Each number is 128 + 32 x the weight over its row's rms, rounded and kept within 0 to 255. Layers, rows and columns count from 0. Numbers have three digits each. The size before them is the row's rms in percent of the matrix's.

# layer 3 attention query, 160x160, rms 0.0713, rows 0-31, columns 0-159
089:173180136107140142093122142114104099141122095093150102077088148131151129161135146101158114173136136172135157139157164115135097098165123167106102122065104176155085077059154146184163116126170121093113106083061184120129121127140185124143134112074120140149107113129123140126115127067164113099131158104174088123100134108132113121196176128176182154126114069101112160110049152151144105106141167091134181133087154059159095149174139192155086146179071135060108123186121129160097109141182113
100:125091152063131105101172088112138077095103155125115150122180117137122119120092110122165117112155173067119126166131114193128152144121089083155171108130140088175180122116098152182054121104115076193190121161132096142117203164159149115102135114124137196076105121125125121157100145136054090175120098176135110157145137126145105132161170169103129155186097113100127153169119112151171117152098077116136139105163100132126176096114069102153093060085186128139094203110097114128070127127123102
088:131088136148125113133147158068120090164160137094123090120128081087094147205074118137132150120088068074082181147131140133108161145136098105148084132123122087029170145152147137132118159140078105152140127127103105154117140160121124138176076118123187136152103071119137166120130147111140155132063124142120123147114102146116106152156162187149112114146123151117131085112049142148050119154188059113169137127114149122116088073141148161116120119106219146135067097118159125084092176082205150
088:155102138131136106097130081124161092119106125089047117140097140165125145106094153147115170119110090119106167148110147091127102110145141131147189130149157061107106098158094120130143142133085138130187199124101098096093081078093126093132178181136128113077133138199140162151133134185173245141160135166135121200127087088153119134123091152157132149166111167139093124089130177071140159099146179092157093134203147101165147096103110075134141120108132126109056095124095113089143159108120168
086:152113114113105136129082085164117148133132111130080103064159158159131136068151164130161102133108124123148123213143140118103081098227131131124116140166141141108129104093086142137089126112116148112131191139075174133122070121209078180112153136133091116155080133180138104137163125139149172146159103147130102063095130145150182115113136115157151109167053153128152090173102098117131128160086077130094143129146128180105165170123097093077135220127173114153140080119164130088136187073094131
102:120178103117102080147113120163177131144202161150100114121122136130163088068163102123101100144083171137184141048158125153154109081049137144122198124131129138129220127108122147118143096059129106083122120072124119132133129117150075135146093169121079148092143163089165110108089162103117151129143096157133103109197095186105099137139092112085129092086135119188103193162168138153150124112092162136105094152127129137118140197045088102097154095124116163148105122108125148113065132133150156
083:167117070117148144134067094132145151139084113125111145153139086097066086189111132140109106103103126164076107145089127159154157109121154127114090123075138155120141137146131083151099098109101121141079051075138179121129124148095095145142108202108201108198137091095179118186114169158140089141118116103130150122120137102100104145125100094131191119188111049160126146143125100152098142061099137147126099110083112163167119148129151072128106158107094117153120171161214102223128103151103130
084:086082062141086154159119124148123069106124160131099149123117116158097061118093172105201090099124108099167129109157093090153115089136115127150052139153135095130112186125156121113071133187113072092131178136125110111137146114060134121160107144144155150091143103120150164151175124148154171118173192145166099131159094113159060137139130099109096100161157136245144162062147150109112145131146158143152180104117100127152141167072087145165123189128160127085173132123167123132096119146111173
086:094130166133158135147150134140134105168117149107155173124107154148087091149170128158118154110159114144126120105138082181098139173133045128171154126146064097157149116178152114110127170065111090106138173130154158109181156128181109152095060171185134101148150169105094103079062082091068118120081117080093145136113153143097119101108142117141135096092093143094175106128141117097104052156081182142082115142081141135136163161129119096149173149171112171112123157091124158046093142145048140
096:188107132133104147108081118091149124132187109111141121181136151108120122138162135140153135135138173118133177111126150082146120112128122175141119148124161063120144106111106163150144115140130083154116115140077124151139142129181139135163123188137157105080108105160094176174113116156080122124129114155132130171046135143068079099158159103102130163116125241126182113119203132192154083116192156087131100130107110089039175119090138145112164089120168144113165118116209116142144084056149092
083:126137068154157098134138120091145140125113129115134198075137128089164148188149155074135082159130128073181173121140114076148120093068140095134072103118145142113129111180145156182152087211127099156134110124091199131145156145163125124122166141170209112115172119139145149122131154201107164104148114142161144153105088090103080103110131188072107092095135113177169107159107149107137141148087126098079130120199102123130131182126136192073086113105156145147153061104182130142161116131118133
092:105169178083099099096141084092143056138139187114112129120126133167153152144100205107146111119093121145131115132104145086128138135133141083215165114136094098108153163195111130121089160134113124123152089113149177210143159157113083122190112102084144170051149145187104093103090129134103130140145132110099183125108118086129179176110083120162141149200116109119054093123098136109102083126173154165159113100087138121138119083114109107133143134173098124124118083121124148069169110095179192
087:181125141092160171104111138139121141131206159086096099094135168162127118125141130126129106126112161082141144093096125125127090131114188079140143130180125088116133118131125131043124122093105153117171152119141121123093068056110125112128143091116122151179117145147199094185144099173167146110117138137097164072121159076161171147119150129137073123140190152122089091117124163078200159092112128123121131141114150048156159153155183150089125116147118196065094145147082129076157141197165068
085:094147192103103144118133122139111148165180127139115090169103176156178105192090141134179136103126117156121165168086109138089170137209156136138090066104115146110078146093146135129150198115135126168181112108159140172164145092155119173122136025164088165183127163127070087147152146107109088123197165120084140111103114105117130088134126138163049126101157110147132159067105141129116085094168134095163121146121125110071119091150170135099110133108107157077146158144090109091131140188098107
085:056023171115152137148133102123140058185116164149158145143128111120151154094164160170151133157125174062135147147158132179145140174145134144039132164116168169158117121090158113112148156124140129086125104079139060106134170097105131127143149173151128160131135166139150061151117122081074117155137099088115164115140220156176122123161090108148124083116130132106152156175128064140156099103136063119108139093074135123119100106143032102134106108133130106154110169097130148123158144128162162
090:149137193057097132170155170164136130117148144181102121174164118099162103154138154112139070109111101113130108083129063131087115113146141124087113125083097155168150107187093194139144133154151190135059175105106123097171137124083164091091161126132138113188138194118109084140128136091200092121171108177149073153202141085149173108137129091132132117135124104140120101096124101088145114081150106109120132133171153170159098091057212107145162104135151126149102138142152203134152103142132127
086:159144159109099222188129118046191118144173124097141117119123152088121085103103152108155187130087100188103151124151080100144115104060101131121168122155132097162194141121161094110086139111133107160094125126134163125177127129123159119155075141137176124171120182193107111177153186135193133081108094129088127136218137143120119104152131171138174160140127088185163111162131107090124106142172133131169106118082097132209136105108121164115134147188121113132112150127105117140090075154136122
082:137137141051118136179140093142135094198164148180178124072126128162149161164095083124131117149133121128082168117148106174112136137136098080091119180134084114145152087088134096101121123078192129135112123137114108120131090152111140072079113163161085102143098138081135085166108130114204079155093108139118128048122178132133161093124133173111143145138129151104109063107146105150112179110139016175178100137084119091130120127117092154147138141116167113185084062144110130089106150177121167
091:140129098149145188124139097135130119156161147126105113129094106145179144155162138089173090137165177097151102151135129108129155147140117135183160197115109216153113123143127101183152092091119118105144120115124118152153095105168151092056107133092122175068143201041137134130140122097160149155105157137186101107142198113096090093136084107149136112156177146098145086118106089165117108102084167158109093141041153156136164128127138125132146202139101157139142198108125062104103196180132115
088:142124105091129084158129126098114181147155074131160122136103072124148124153072091112156094191141131119127161152152039090119165181165117131094136100141088080167175140156102126141105127088118083123117164158163159174106090167055185146148114163148149095130186130137072130098145124145116175132127178182054075137147101145205076119114135054147090138161118113117094123156115113099109073119200101173124123121103126161151186159138129153130103193136133092134144105150148135125093112102136178
087:160128176120073180166131114129076137118073108145152183116111120133181165139170100215155144115116081112136164091125150182150128141136080110171179154093123060160107095202122116136094099139133121157126123121163142135127157150154165105119135087138110114126181108086084143138175097157143107137104110171122148092161071132105084129152124151150082159143197152057148098151112125122138092157132199097126118153103098160173111144093188166189140139112179167109172092131120128143099033153145103
098:129134155121128141075098102098138113125130100169137119131083120119162175206145201120119162138121122106068162138145186077060155143034129111144150151098121076167111108103139163157114094178136127097126091116079156142143125113153104115171122137154108123128141176139106119155123129118137190152153154096095107150105108061118122177149136147125077121139147076134161147123088130060136090082164128067140144127182138107174106073185131139109130061135108203148117110035130173167101084111163111
087:123143197122116123144107132075117139137139143184068167169115066081133124097101153132089177093121202149134131161110097157134167114142156124161154154125180108143073143147097182148088141173110139159121139138120136147157178118093094139086095096153136155070099067156167109125153154136119177107146146061065154085153146159098169114139129141129105153119123183109196138139098063132128126169106160081169068135122124174114097143116079111135082113114103154169120086033149141126116090145112202
090:155103166042139133171082148087094082140136093118138182132121109131091168152102081068126077120093145178200090118146109076094106099117129134094146119108164133111179118084125119158127128089141186127103159132137139164155105117186084087093133120056089157087140109078112135115149152069185093147092122103173109108121198188101134139117138191139171114121154085122049082120104121128104144088152106109194153120091157155094142111188108116136137126149126150133100147165123149136134132207111114
090:162157116102054133142121113089072103106140178083163065083114162174138165148111094201161162141142197121198161099137059177107157108136106193127123154096149154155134107140117149129089127124047114148080109116105160101170084115159144126152139127132200143112117102091100141103178150139077164157162088121133072132079095078079133164149125140049106117099102116121093140105102126166158129154098139110128129155133168148156166154098131155146119129117175143142129079103104174124143116093204139
081:087166157085064110068108156165113142097112156094154125158091124161116169113141167119136192087153164118180146121143102152098165126135118150221148118156131152150130202124105074140143107143090108132139136130113166197084157185094111101142113134075164068100121105100122126073210129170057109061099133102208084188116110169119067111165145133108125145144165131111137150118121161125129105087111089168143138152144083212109131127124129108139135085133119135130066121126099120141127103139116158
086:088160087119122101123134147126084155214098111127137132137097138126090125149125113175141206136068044140155139162160079114160141146115147127168166140137239130134100119083194104165108172202120128103152163139141076124129113067141086092156147116158111149119135121112101079093136164113131115091099124085095080141123121154132130133118155190182077088146150144127137147159177155151074120117106156183151082128112156068152090137140138155141105094135161150097155107168130111132194124167128061
081:103124125115173109142148100134104146110086139120128084136144126091118154066126084133120123132115149124147163108122187154068114112116134162141165113080113121104146100142140136119133116135132074154161084101110180158122148169114123156134143128084165152149095091063154086127118194015163136141061131137116139095149183178131137158111121178156116115134141117087083120097091219086149176195114165133129096144159110170125155189204128124088177109132108172117137093149125141084132124220187101
082:137135195139070109111100121176123176138136088161155179071132098158160134101086152150128169112101187109148112141118202108105127097118154155195151169099140097195155108163152161083155072131162136108172118084148186123178126121101083126090137125089090141131144112107099072154177152117074150156091150094117138155187142098162116150175152155162093131108138133125080138084156123122064152087118120223106140104145143116114127120104145129173105147107070096132104157137103088132096178210114121
083:145111098073108144083141084143100121131127106122166182138153154146145038122111125145142204180170083096077144168125085069080117164092114126141193112131153157166083116139121114109108196147128182103143112151150136174154117124107159100089195139083091168115127136156125136168145169160125128180073103151115146131089095166154119155184115131176135133136117098107084172123167135136164163157118060152170182108125083126116181204119128074117075120146163094092108137133128131134157182125088100
077:133141131134090069129142147084097179081144116080174145155123168113096117123099128079077139094178120159149129118079204096104111121118115086150116110152108168133126180151163072093142098094121151103109122184148164011142089145177168093139104198167167150135167158140136144081086159074066149097121109064105101123190087126120160117177115077139143081103086136120143118175094118156147094093141120103183126152163142135090123169137144148108136175144112090118154137157121095141180139146111115
088:096094169107159097133117067125121129111116105116106096083148062177191161116191108103152172146095151126060161156116125171092210133137114188089125083118145104126114114125145105190159141150128100085114147156139143102178134115132097104121174131142098143097156069160078152102110074150114155117184124171188063154140118154090128089140130151104088099136166183116166145117092097112103163112096153157119140156123076098056130135106173110094058084113092115101130138150174119139079111077154169
# layer 3 attention key, 160x160, rms 0.0652, rows 0-31, columns 0-159
109:126166077129068159139114212159123089124107093129160148151095121154140137124101091086130086149182120026161131109162173161123081114124111121126097148137103094162187144167162136080168136145141106070134135144101135068129104111115114182101137129107160113128080144115157093204159108127136096124172086158139111112120147124053101078192155094121125130165089163101074178153163147139090167116138115126094161106129162110119228130105183157082111179098118142120147141104141124092127171112105089
106:120118114104165117066133111122183076176115178125135161124124155185138097114122099172081168065105058118112131090173103139129118148074130118152160150161129096156195122129124131069163156146117160156163195103057097148172118142064118093191186107104128106135134102116130113050127103176202124129081170171098135155147184126140172158093099188166142109128181075140120163124162139064178117106159108098172120142117132113149105081086093151148144117142162157129138131130109133159136155140119119
103:131129113084148078101136124121145128139069125111078142097114105100125170153149181131105114100187166143129134134045154141130059148124128092142152154172112112202144102153072087174158111144091121102095104134077074118148102143194115071111088142099206121107150099081079103134111150155119201160149108128116128157084089116121060150105121180171116093149141085110138119160145149133192136113091142047106142125104191129077132127120113173166115124120145139108130100159096102114206143139158175
107:178073071131195149128131124158122119110122097147083135146136109097121162112094181099107133168106103077083131146177193139179150144117124138116134113109125122144104094152126166121044090169110161151106047138147089177165115148132133196138165121110101113103090115169115152074131165146130125179115090151142153123149102137107104135114071183086128172143045161095144106149128136127141116193077128098189126089069121134132101125131170045196109090164168149130102133158125127170151140148177153
096:149081134093112134132168136062118089190159092193158092140180080108168122137135131122129124100128090053133142136122087159090150094066071126105161168114158117129061139149083093185112153138114095138144084132177102110120184186146101158144116116162058115054174143164084136136190101128081168177069102098160113093194094119093142090107067142146143134180141116123152095157139141121112152141128131169139123153100124177105128176111107149109155141155165127116117096133092173124134159153117074
102:112146166212109108100084148127136159156159120068135081092135153143073144124116087153085101135131032138078190123145137122120176103135141151156148153105106118112114158126134142116162181162095162104145164131171115105104172132129051183082148112067095141161166191124111138138125190173120116118127105135130105136146137160097167088119129140108161158078129144148116167055084136149124126073128127154160042146062098124109115138102094103124134202133109123181125059178095117141123166112147112
090:131166217069131110106086099119169183129142113094097147085116106163112141126217110100162125165082135132121093120069148110115134145179112103169086089106117091094093074112170138122096107119117089185090120122171129122144068137097159067094145103107130134092092117137152114112142123136172077158127081080163142114182129133138120073107127105106143080159145162074131087150117155064115109155167117134069173135126248153132114154108094101083124128133105126177173109130141128123091145150142166
090:197068159119125150112089117142115137134167098189132086200066083092108144115127139160128106169111115107085138153061161142138124179099133145082135115157147110121152130127110131163102128142140172149095124148081122079115114144104146120114104124066125107160045110189154129085102122139096143089119135183197122148128133143149105109127167186047128148121128195082174037086125129162098052115167129110110072135144084099069135082116135121157115106100153107126128138153067125138147108118094097
099:144172063159067082138102148164129092127142145102212167132093140185125134145178157158121135112121149148143107101152104177127122109146106119160135097115125151118115150111124129102122096073202135083090155159199164083147167139136145112178128086116147113111156101085102158133090105120130172118192105115114054132092112097077107169136128165128089129021126122094131186122158112080096126101067176142147138136125147126092129167063150098135186066101127089105144140136170123078172121159115116
090:134141116146117134126136102141156125111126126134175135155112092114151129130158167105185106094134059120059096120118133172159138088073152115126147150116159138142138091174086052135150136155095163145123156130091121105142112137182073151078137151144138110149100113119087144142165118125141142146115163130183114122131050124168036138168184123085113038102104104142163107162096169143102157102139151121196077129082130151039120112047114101088117081152140138102103212141114119152137142198143123
095:132111138147102145076124100093136127166121178088176128124141125184162125103085088118108122110178139155041075189116126115080107108142180155174095163116144114126082110145105129130144142155125146104145121112135079113171137152108045091103182145159059085168089099133098164169095135178123206136103140139097146145136124142173034141147185156121130113122103131089119132087141115092049155080134123077164152128119128157164128123176115109108127185183099074145133121135148194118145102143127172
089:130168130084164103132125092096121069075120179169137149102128086101162138071162096136090125102155150171139162122176163142127083171126143130135177112145137120106129152127211073183127144166114147129156087101115131132187137110149140084138142166132121071116111110110082144086132169141144088146144128174074137143122150155134171168108076168165145188123065140100108164132081110173110142142103118159084175150154050146076054099136208143094141162132102138087152127099154135185139070143170130
097:113061107135152092041174165049093125105158108182148111108190101136096096115068115157071134156124122150126101135137157120171132148145106107115128153136157180089110125100109144106192059113110103108191127098138126138104113121148131130138174141078130088081181100139175087114209142090073202130135103089148132105220101131167118145145118092150101108143108102140153103157077142165189108147155119100123117125153150133107165107139142128143145219133115092089094147137128096108111082115126115
099:166103092073116077150116144119085105079185135124152092155143170121101104145135106125138141112124089050214100152103133185097077185099140116105191124173126141082103105124116156144112128124169109089131130148141142082135164209123160151122118153174119127084134159126160070102100095080124123123164116091094128108102214124125192145142164144147106134152127074191150161184146124158099140120080149143117181153135129140129123122084061141097142125160132174125139175070137070127124137135121049
089:116190131164106100103152118108073170182152117146126140102118212136141109080180149143142156107164155167069195123162109120130151074146165096126184105123116141155185122120206149128184206084111122126188182119152127140068126114039180144076176117147153131161157106154114118164102130207165074100081100112105116146142114119184058144117103108150098116128113173084136156139092127119149123128170134100124125122143122102154138143099110154133161106137128137093104089167117133112189150111111140
092:126115184095130127116157155150127119141141072115095102074147195070158118172102136084119135137110137134194156150152087103111152151116138130101094110127171102164114134107066133117090119109149109092162174125111122134107125184140150096124096155159080052167140171071119120165156193128126136125132134147096172189092146122109139143164048118082168087101154092047096185153138113052171089180193099085110144138081155142147134158102128141131108183140097094152156091169140157138121123128172090
085:141104146156158175146134123088143115118112155164117102143108110126191167132133136161059173163038130133134090171048111134153141126132091137145129116143124126094141115106144099091104163160151104142098116091194134095158154146133124134098124131104089088127099133109063094103036119111159098130129149182117089132085177128079146109138168153087175072120158162150131148216168130147152180116142089106078075129136150164121146173133140171127099128098154156102162132146187055121093216145119149
100:112141130123113104101100105071147130145123108055108162117131126109126144140138116157101153117070124164180152096153077080134122099105089117182079148158137146136169106130167083151219169110117147067093128130116125183083123160137090090127169132156121113167128148100094121118090242141096136130139131083129170119125065118063135108144084162146123083120160115153159118158146099120173101104162142092139145116146104100114158215156132194184156100142160100108135067147117151164161120160048114
101:151179114135119122132172156179136154107100126143183142130159111129117120123162104099110115144139108102135121097150095113109104100132140134156157124104092131102115119101118200123192167138120121155140138190153160155090130124117133076134119106147116068127218109174157126145114112083067132127145132111173187151093197093135125148183081089091099133089052169119089138087127130129222095103103107134052119134137125134097132177037108123164188129179140097186128180156146167109105122091095081
087:106087155150138081126130105109104126097151120079166130199110122106109131146103089144099120107114131145218152167151103096112073171121122102130089131134128099116068161094123124153036139094111092110125176141126110186137116132145125095167082118127098074142152101130133079163141154175145131148141168192192114172089099137138135136139100131138204133144180096178137060099178126033112074087138111157091116131118110127084129163169149124173119147174141103106129149102143181098146204128165151
090:094163130100199109130148106116157134110072139050197129147075118166109140119130142098144115129056112121170107181165161187118188150091131149090114148113129074140111200126092098100182128084096129168099145130092137157106186176122132066147095132132141117175123145125145143220094135125092167059126157127151144122128114136128121109149160120089137105113124084108120142151122130069190097144134115112094136128090073124105157073166134097164188101132100159075128161141137082082083093144076128
096:168098137101155141100178128158090170101149145148063077147072135114153140100110113119161123118087171095099119162101144223110128181104158169176077153153159139123138129142208090092201185102132130107127051101150155116106152152113139142040092155138138167115174125101135147151104108119117114112125108088135131148165157148157076175108169137208097099138100129095112160176121142095087146087077158139153119144115172124125131100135151140095127115136100144168118216116179090140118151166155109
099:153171147172112098074175164118096128155131165103104134114131139096163131096158156122066133174119139149116057075125114158144159096081111128113157091156098136139105103114117084144150127085095172188136084100156117184126168169135152079136111087101107113114152169130109103098152084132133137103095133100139163095161124119139107169147159157152027124107144152058165115109099155136174112157078150105128123170155155113130049090172146116110072126188107161179121115153126204156161170193121191
099:093177114105152188113151117102145145130122084148180110067201105140195092081093099132167090133160086113159119144117084106156144198128051114126171138136105106180191149159129116114114086094090137071124143123129134145129156105178093112078121135143081124112156125151102120060110070111148066135156042136139146125091139124081145121108131101178145133134108191103090138121148119183123107123155131107148168118125161130129140128130159133127165118139104115126201084123167126152110177026129076
104:106099169142126120078156139166111078140093108097161173139146079139114120135079124132123098124225102104156153107118173212167119091122132091107119144155084154106083183106150113165189081098132101098183103119111099121168196187135082101120154165181113125156152139088141160120122076101088139118096141155137170129171130118086108103124111107123174151121171184124120111167158159073101124176112097135158074104126085132151099082161111171089121125171158168141108154158060154145133158052125131
090:133179143094187176120092131160106106166118162020118101104101149155112158131154125154127129139091093135129129101156169179109116152154119077073083107127133160087171198093148104140083128141103086103084115135166139119119156153156120134165106110109136151082099120108193152132044098134105127141147139124090142076126110129120197106070116120076149133111134113166132147069120127118137076188190097173146117158079119129171156095193173074108101106163094146152114171094172132186128148114165135
102:217128112160094149106116138109115114128156175176138132182169157151099111110112086095169140131175137167090136169106081152141078163111113130078134134108155152094202149105118119089141080152122071152159099119113104164158132083078115169144109098129156114108133118112132118104071102148131157093177060192108145099126111193158133078164165075136165141175052165207150118158182138194109103131101142098105115110174169120171122110120120131143112114116159162088128202132150110108095149094103120
092:127142128114150122143078119161110141131099136140195107103105162168141142097121082121130123126131136168148123107118136118135138106117118118205176132106079091128095148181169166093109139139170084092173115184129132123204151083142056085173106094095129175083130202045166125154126084140138185115112102102151151099132117147073117089058134080175168197147079094129103073100110101141201110111108125120170057101135122111145171119149130110123145139123159121168165098110092077139150125129181116
087:150141087158102110146086170144083202138137167129157104074120165123162125108104084118119141147087086158162114182170177150168105148109113149103111118121112056044158173118158157101177112150109108135126120133150149140168084136142105149143140115135146129109110159157153109094096119122091146208125073132152150136106099146118102155184074061193118164084111088096145097113067129150135163131140180147106176183087071158089082128151124097174136174102143098146125132135137166133110205099059121
081:149122139135117158121151106051169153153099128131170163137102122125198131140151165148096182114106109105125169133187145107159092097148115134060050112123114108146089190140157092106101110150119101068182051122117139099199089121079113184106129135117165152126083158132077103150111133128119080057131143151119122160080093110143109126126065134143137179146144171152176138136092118088118126153157158134101093143137069180193164174066104102162120077136124086110132173142126107105150129092095173
084:158139180143068159186127182155148101090068150075167114069192146152141081126120138149078063164155146166137159089151159129134151074057132128149111186117089145121122155104076104100099094106129104095156076126166190155135119142055103102121125124059111142103123098157111161136097141139124134185138068111119072166086127125114128143163116108117115101109207112115128112069147087120146085104096107164074140102128186141134143168188137119114123151128119136095106096159106140115075141103119180
086:156080150156117112128095134135109107121135161110091158133140186160092153133127118080144168103126158061140160114094117103134106193133091101168138134169148149108131213118112160160106180130131101120077136166059110129148189130101050161160129110130121098087124126144174178128105160171149148127109150130142125172116168098180070149161141143193107066151069141140138188179124153136139193166087098122188117158139163083150125135085112081110118081188150134105113112124067146092152104062111137
# layer 3 attention value, 160x160, rms 0.0702, rows 0-11, columns 0-159
090:087164172098138158190148104155127094134093123123139143112125124111105102111124107141136115148110155125095141125096108129014065081117067159136093193150072142147130132103085145152129160092101148147133162077114143119094049164136133128176108102180134105116099125139186146131123109119128124178087129162088188109111135138182072152086103113088108111118076093128119107157106088184141129161144170158118138044146118139179120027112088125156153166144090122095198135109141164113172128133101116
087:144149138093197141089118138111124127094145130092112183128134105114168153136163141168122151141154178133170093139121187096192120093127149134110116134157108151115098130033058196190107159104184159111139150151108111139157073151112128137126080129083149114114116124115164181081127160130101103138103144109101088127133112122154145102200144133125123126145145178097154167060161147153127101168098059090091138100135133133132171078144150178087158089086113148131155079171116089081037142176081148
089:106134127230130137122149121164124115145119116143109193139144107152073162139123134146120050146112233126088129137147131058181111202116157155078123112115086114140055144089114128105149097108145051146157109122140088100139147181197117160138128105100119124168115098094114156131127123128154114111169133154117124093088118116156138118170121088163175107142138142082096142138128067121143075169085177150145138181156116196135128139099119113110145123143139171116172120062096079119051145123170161
083:131094121128107135134153131148119125131139109149109173104133103148103113104160076132125098094117137121190153115113114158067155150175155134148115090171067138114080163158126104072075106062083182122065142143103126120095112142170091130149190137107126173073133119133128125163194168018113147161062125138096146138162125043143112102088124111117108147161137065067144158124139150143099130102124117084178144200166126068117139156116162177169108146131084087120116113152121122197109126121085112
082:102161102051190143138139157155071112117138089079092099170194119146184140093096129162097118121130061110141135123122131184202092090110076155110108113167090131123098128136162163120167119175205131107146183169096162127192086166182140128120105100112127083120109139094140088119126143178135136135156132102140099112124119073102074106126119187143120090146094217149168129132135172146090109125141145133142143109093125155171136078125154106160105121133080140078208078161096140106140130131174142
081:174157174111087103176097132146129101100140131125081187150124109124096179135092196149131090121124105140160112180160091141102160108163124094136125184079055150119118129112129163120153116172166118151091111141123112119153093092164144115148191197150144211178089099138167120082095105136094204140166129078163097088156119101130089111127110062130109120125127178104118211119088137123134114193135058118134162069128135161112112129147113114171111097092118107109063154150137102169114123140172167
088:165156143167148097159144080174125123147120066073170077118146107182159151146149112123098104118149126128135148093102114133069164103122123088136109161066113122120128148148131069126146133113086176152147143114127143162148080155143092154140163126161153153118092178202120117146130095109140136081093076131117134132093109144145065065174096139113123126075124187138150082157084098156050154099117095142106147216166120074210174091104171135094165172102190150146168161113103137159133124128164097
080:046104139157144140182178151151120108120187139161131111128144113133100087111088112115153140166129049102114154130088168109229124111105068158109144130098147147109177124103164160104078134119043150139114130072144138167115138098095162134124062135073148096124126145176104153134136035224126133145157125157092110158127161133126138139097168114145157172136084126097105127133165139064123089125094169133124208139110119171109081125141145148159100136104142145129150107109097087079117094160098097
090:135133107132080103147117139164151142154149146108123153111128179126242138126175200080093143171123174122141136084139114181199162186129124078124075102105106144113094120119148102124074127112158138113103139035111196145147184160103145104159077123093120139166151141169186093128178112170092172144094132162136145128096136018080106127137136120117106169136147149095125137124146115104089158138164114139152094093131149121206115165137152130123133092137173099138175083119114115186142144145129126
087:180150129118140121103087098138074181129146121164148130111127065133153106139141166099141106148094142169139109098162169225112083132168129067137115157119136148068060110135115152163074109058216068167121130141141143096151202095116121125161119170156195118154115096141189144159179101112084078127151128135116176092132129061156112139114121141127130125096127105180112153158137140166119154128082153131052116113152111146082157088185115114156083137149128180094111118101111161156102162101122140
084:117181102151095131110152144141093102196099115147072102107108144155115122136166140173119101124100126157130116049146126143102122114205184056129067110122135120174173099111140069118149114084101085124164127193137111134158078141106101111107157152087116139103129168168142161120133166088084113117146150175170139106113102065174123099116167135159138118121112123104169140099155065184098135102105098080114157157134135184188135131127181110110131193126145150116093099151194160219137075148096157
083:147138144162165171104098103145134177108117167144121101122120142134129124132169087085122156164117112116178115126123119118229040125099113124145122187136119144138118175095147105151123138174164182132132093203180095141131150144114159122088127193151066125112088117124123098138159112184104048144124101151189111129126096075114129079161092096127101126134187146127121028143150138121154171114117106108113097208157134122127103141128135102111161088201079106160065115144153155168094108100152095
# layer 3 attention output (transposed), 160x160, rms 0.0826, rows 0-11, columns 0-159
108:126113090166048124172054169160136143081122128098141141174108092124069172148105143087125143156153091134124126121123151088164156128055191122128140089097143157127090115157092190107036085168133099104105131158134152137106166138107129113150127132105126129127115095096123153188168149155143147122118126044151118130128074114114173096183127143126188077130145131139101115139122160097109140179129101150162098151187126161177146238173115115164132162157083175145099106123088101147105117111144172
091:107072104152103093151117175121133089164097109128057084170113096156139138078076089095104097138135146140165120107175131169134101097101101109159124059192135109103190100153159049124094109114145112095122065169223159112099112137108088141121141143170129099108162156092152116140114161143138175113132134171120173100120115134116083188147051057141153039149150143150150136153088086144150123139116189154147151129111146086168096126131102074159152143140134133114154156105145185150157134110119091
090:183121117062136102162113151129050082035107134138098074083144135131106113183104111088114134104141085152149138074069140184098112129159137111130087113149120111140138128129143100150120145148135186109120174129188140094130084091070218138118119103150135126141095141111185065125140135134059153174140124145168133168109169143077176112067157113141141169191118124181147085136138149144116173153123153170092158110089144087163168128152076106103104153126157086061107156103136140154152132133158119
088:111134130073127134159163105129123118081168126096153083156092144109124199086091170102098142137138187141095135161170147111194187160107133124087081112148142129102137130117171173171152151138126072145171159061113091072116103141144148112115125115100211133115072137147097111158111134197138127118160118120094110136124098169180065195135168111090134138083143131115113100138160117170152168177064100121121075083124114132042077095116120147105119092142186166102088137128113142113143132138200102
090:050125075166087122086126163129149093176133120155104146150107105136121101183141141154143123154106196106145079082098135115134155104099136086162106097092147125096185061144081118102065138114088190120153081140201141124051106096086136129120143161149137113112165123102114103145172165115127169120118155165102103105123103153175122164151081135141213143155149096137065112049109067120142159163128141097134106141168121116207127102196117113156131144122136140160156160131154077131123129105069151
093:168146151104074135099166061126116122145073168144171085108070107147138124120135082125181177093135123092077160113093126145122144170181108114168149090143123120163173093099189125136080093113149098119135100137098146126060165133088144079077085082121160090077146147097054083165157101106178157148176169101107095143122134106142087135156150148171113151103166022125078095200111131134099115121144173153140134169111122157136098111115109158076110135176123164127136135161113122090113117171128153
083:155150105110098109072129149147173155112133121156107139124161221095148111210151164125143150071100097167187110146083106112138116084127160134168101093187127133138138181114146199169125122143098089101145153154153085125161105145107150140143074040108159132148153050164127106157143171209124123103191180216113117158099075058121173114086143119102124105147099120113142116103120126123120087152114172169138118120125144096098139144165088127140176158135114107152132121147123116087140155076155137
088:124120088158135110086082076088138135159106100140151086146059115147093209112116159138101115155099141139138079139104089131087137143116132145112105143145102118163114079129068153178127161092149188115182091139155173090124118143213147150131146132131112146156155145144135142113149193062131123078119107099163167102092172115123121103152084139126156113069166141178129106102112114165088197131215091079090066124121153100145180174090093128128124043156097134154105130119124128130148149167071104
088:155085053157139128075125138093085114139150107107094109162098159128051065103062087159154130141108109128140128119090068034093132111127133165149230145192143087088164131160139212130186177100130067160141111166109079138169111115131127178096215153142131072141113060141127137150124146161145104135106154097121120105157126111128128142102111112151147106100124058116104124123168155129125169134153113097183126151125134078118147094145101148122106155125108130097124113105141105088170117162136129
091:091164167177081100158128168130157091094139097111129112107114154088153095096079184168159138118121084168122151111068105094136130132123092155125146137164157101148163113173166113106128117126120170130103111102157131194071104096166085092131134091136146140097135104067105151096121153143126154133094137145146134161113184183074160148133179088108116128219092170177108128128187194135116059126116118111255161138086097113167131116108172101124112127095149130094122109126136102105105095172139135
097:169165122072178150107110095118118091070154137093139139167101158160169137124136101099167167125173154063160174143077169196123171116122148143088122114180117113129179143129099132092152173142084111150123150069102136126162125094096129112130136040168084130168125099093143084183160089120124176166106158187082108177096100106139118120122083111130124141139124107111113161107125123107189123152156166122099104115113086073091114119092083146170187131167175123125142171152124114131102138154236087
088:123121144173073084125119144132088086165158146108153105190142176140094146134071114164139171098134114137162134107124136130114164062212139093127144116143133109080148148173110107079131120084105119148107128094156154033161094117145168142163111082104123095168127166159189153103066121064142126120133127163096183134135140093138138177145121106117148059158100177176132217061123111127074093104126125135128096127089150146158140129095167163121169126076190077159133154116131158118100105131089091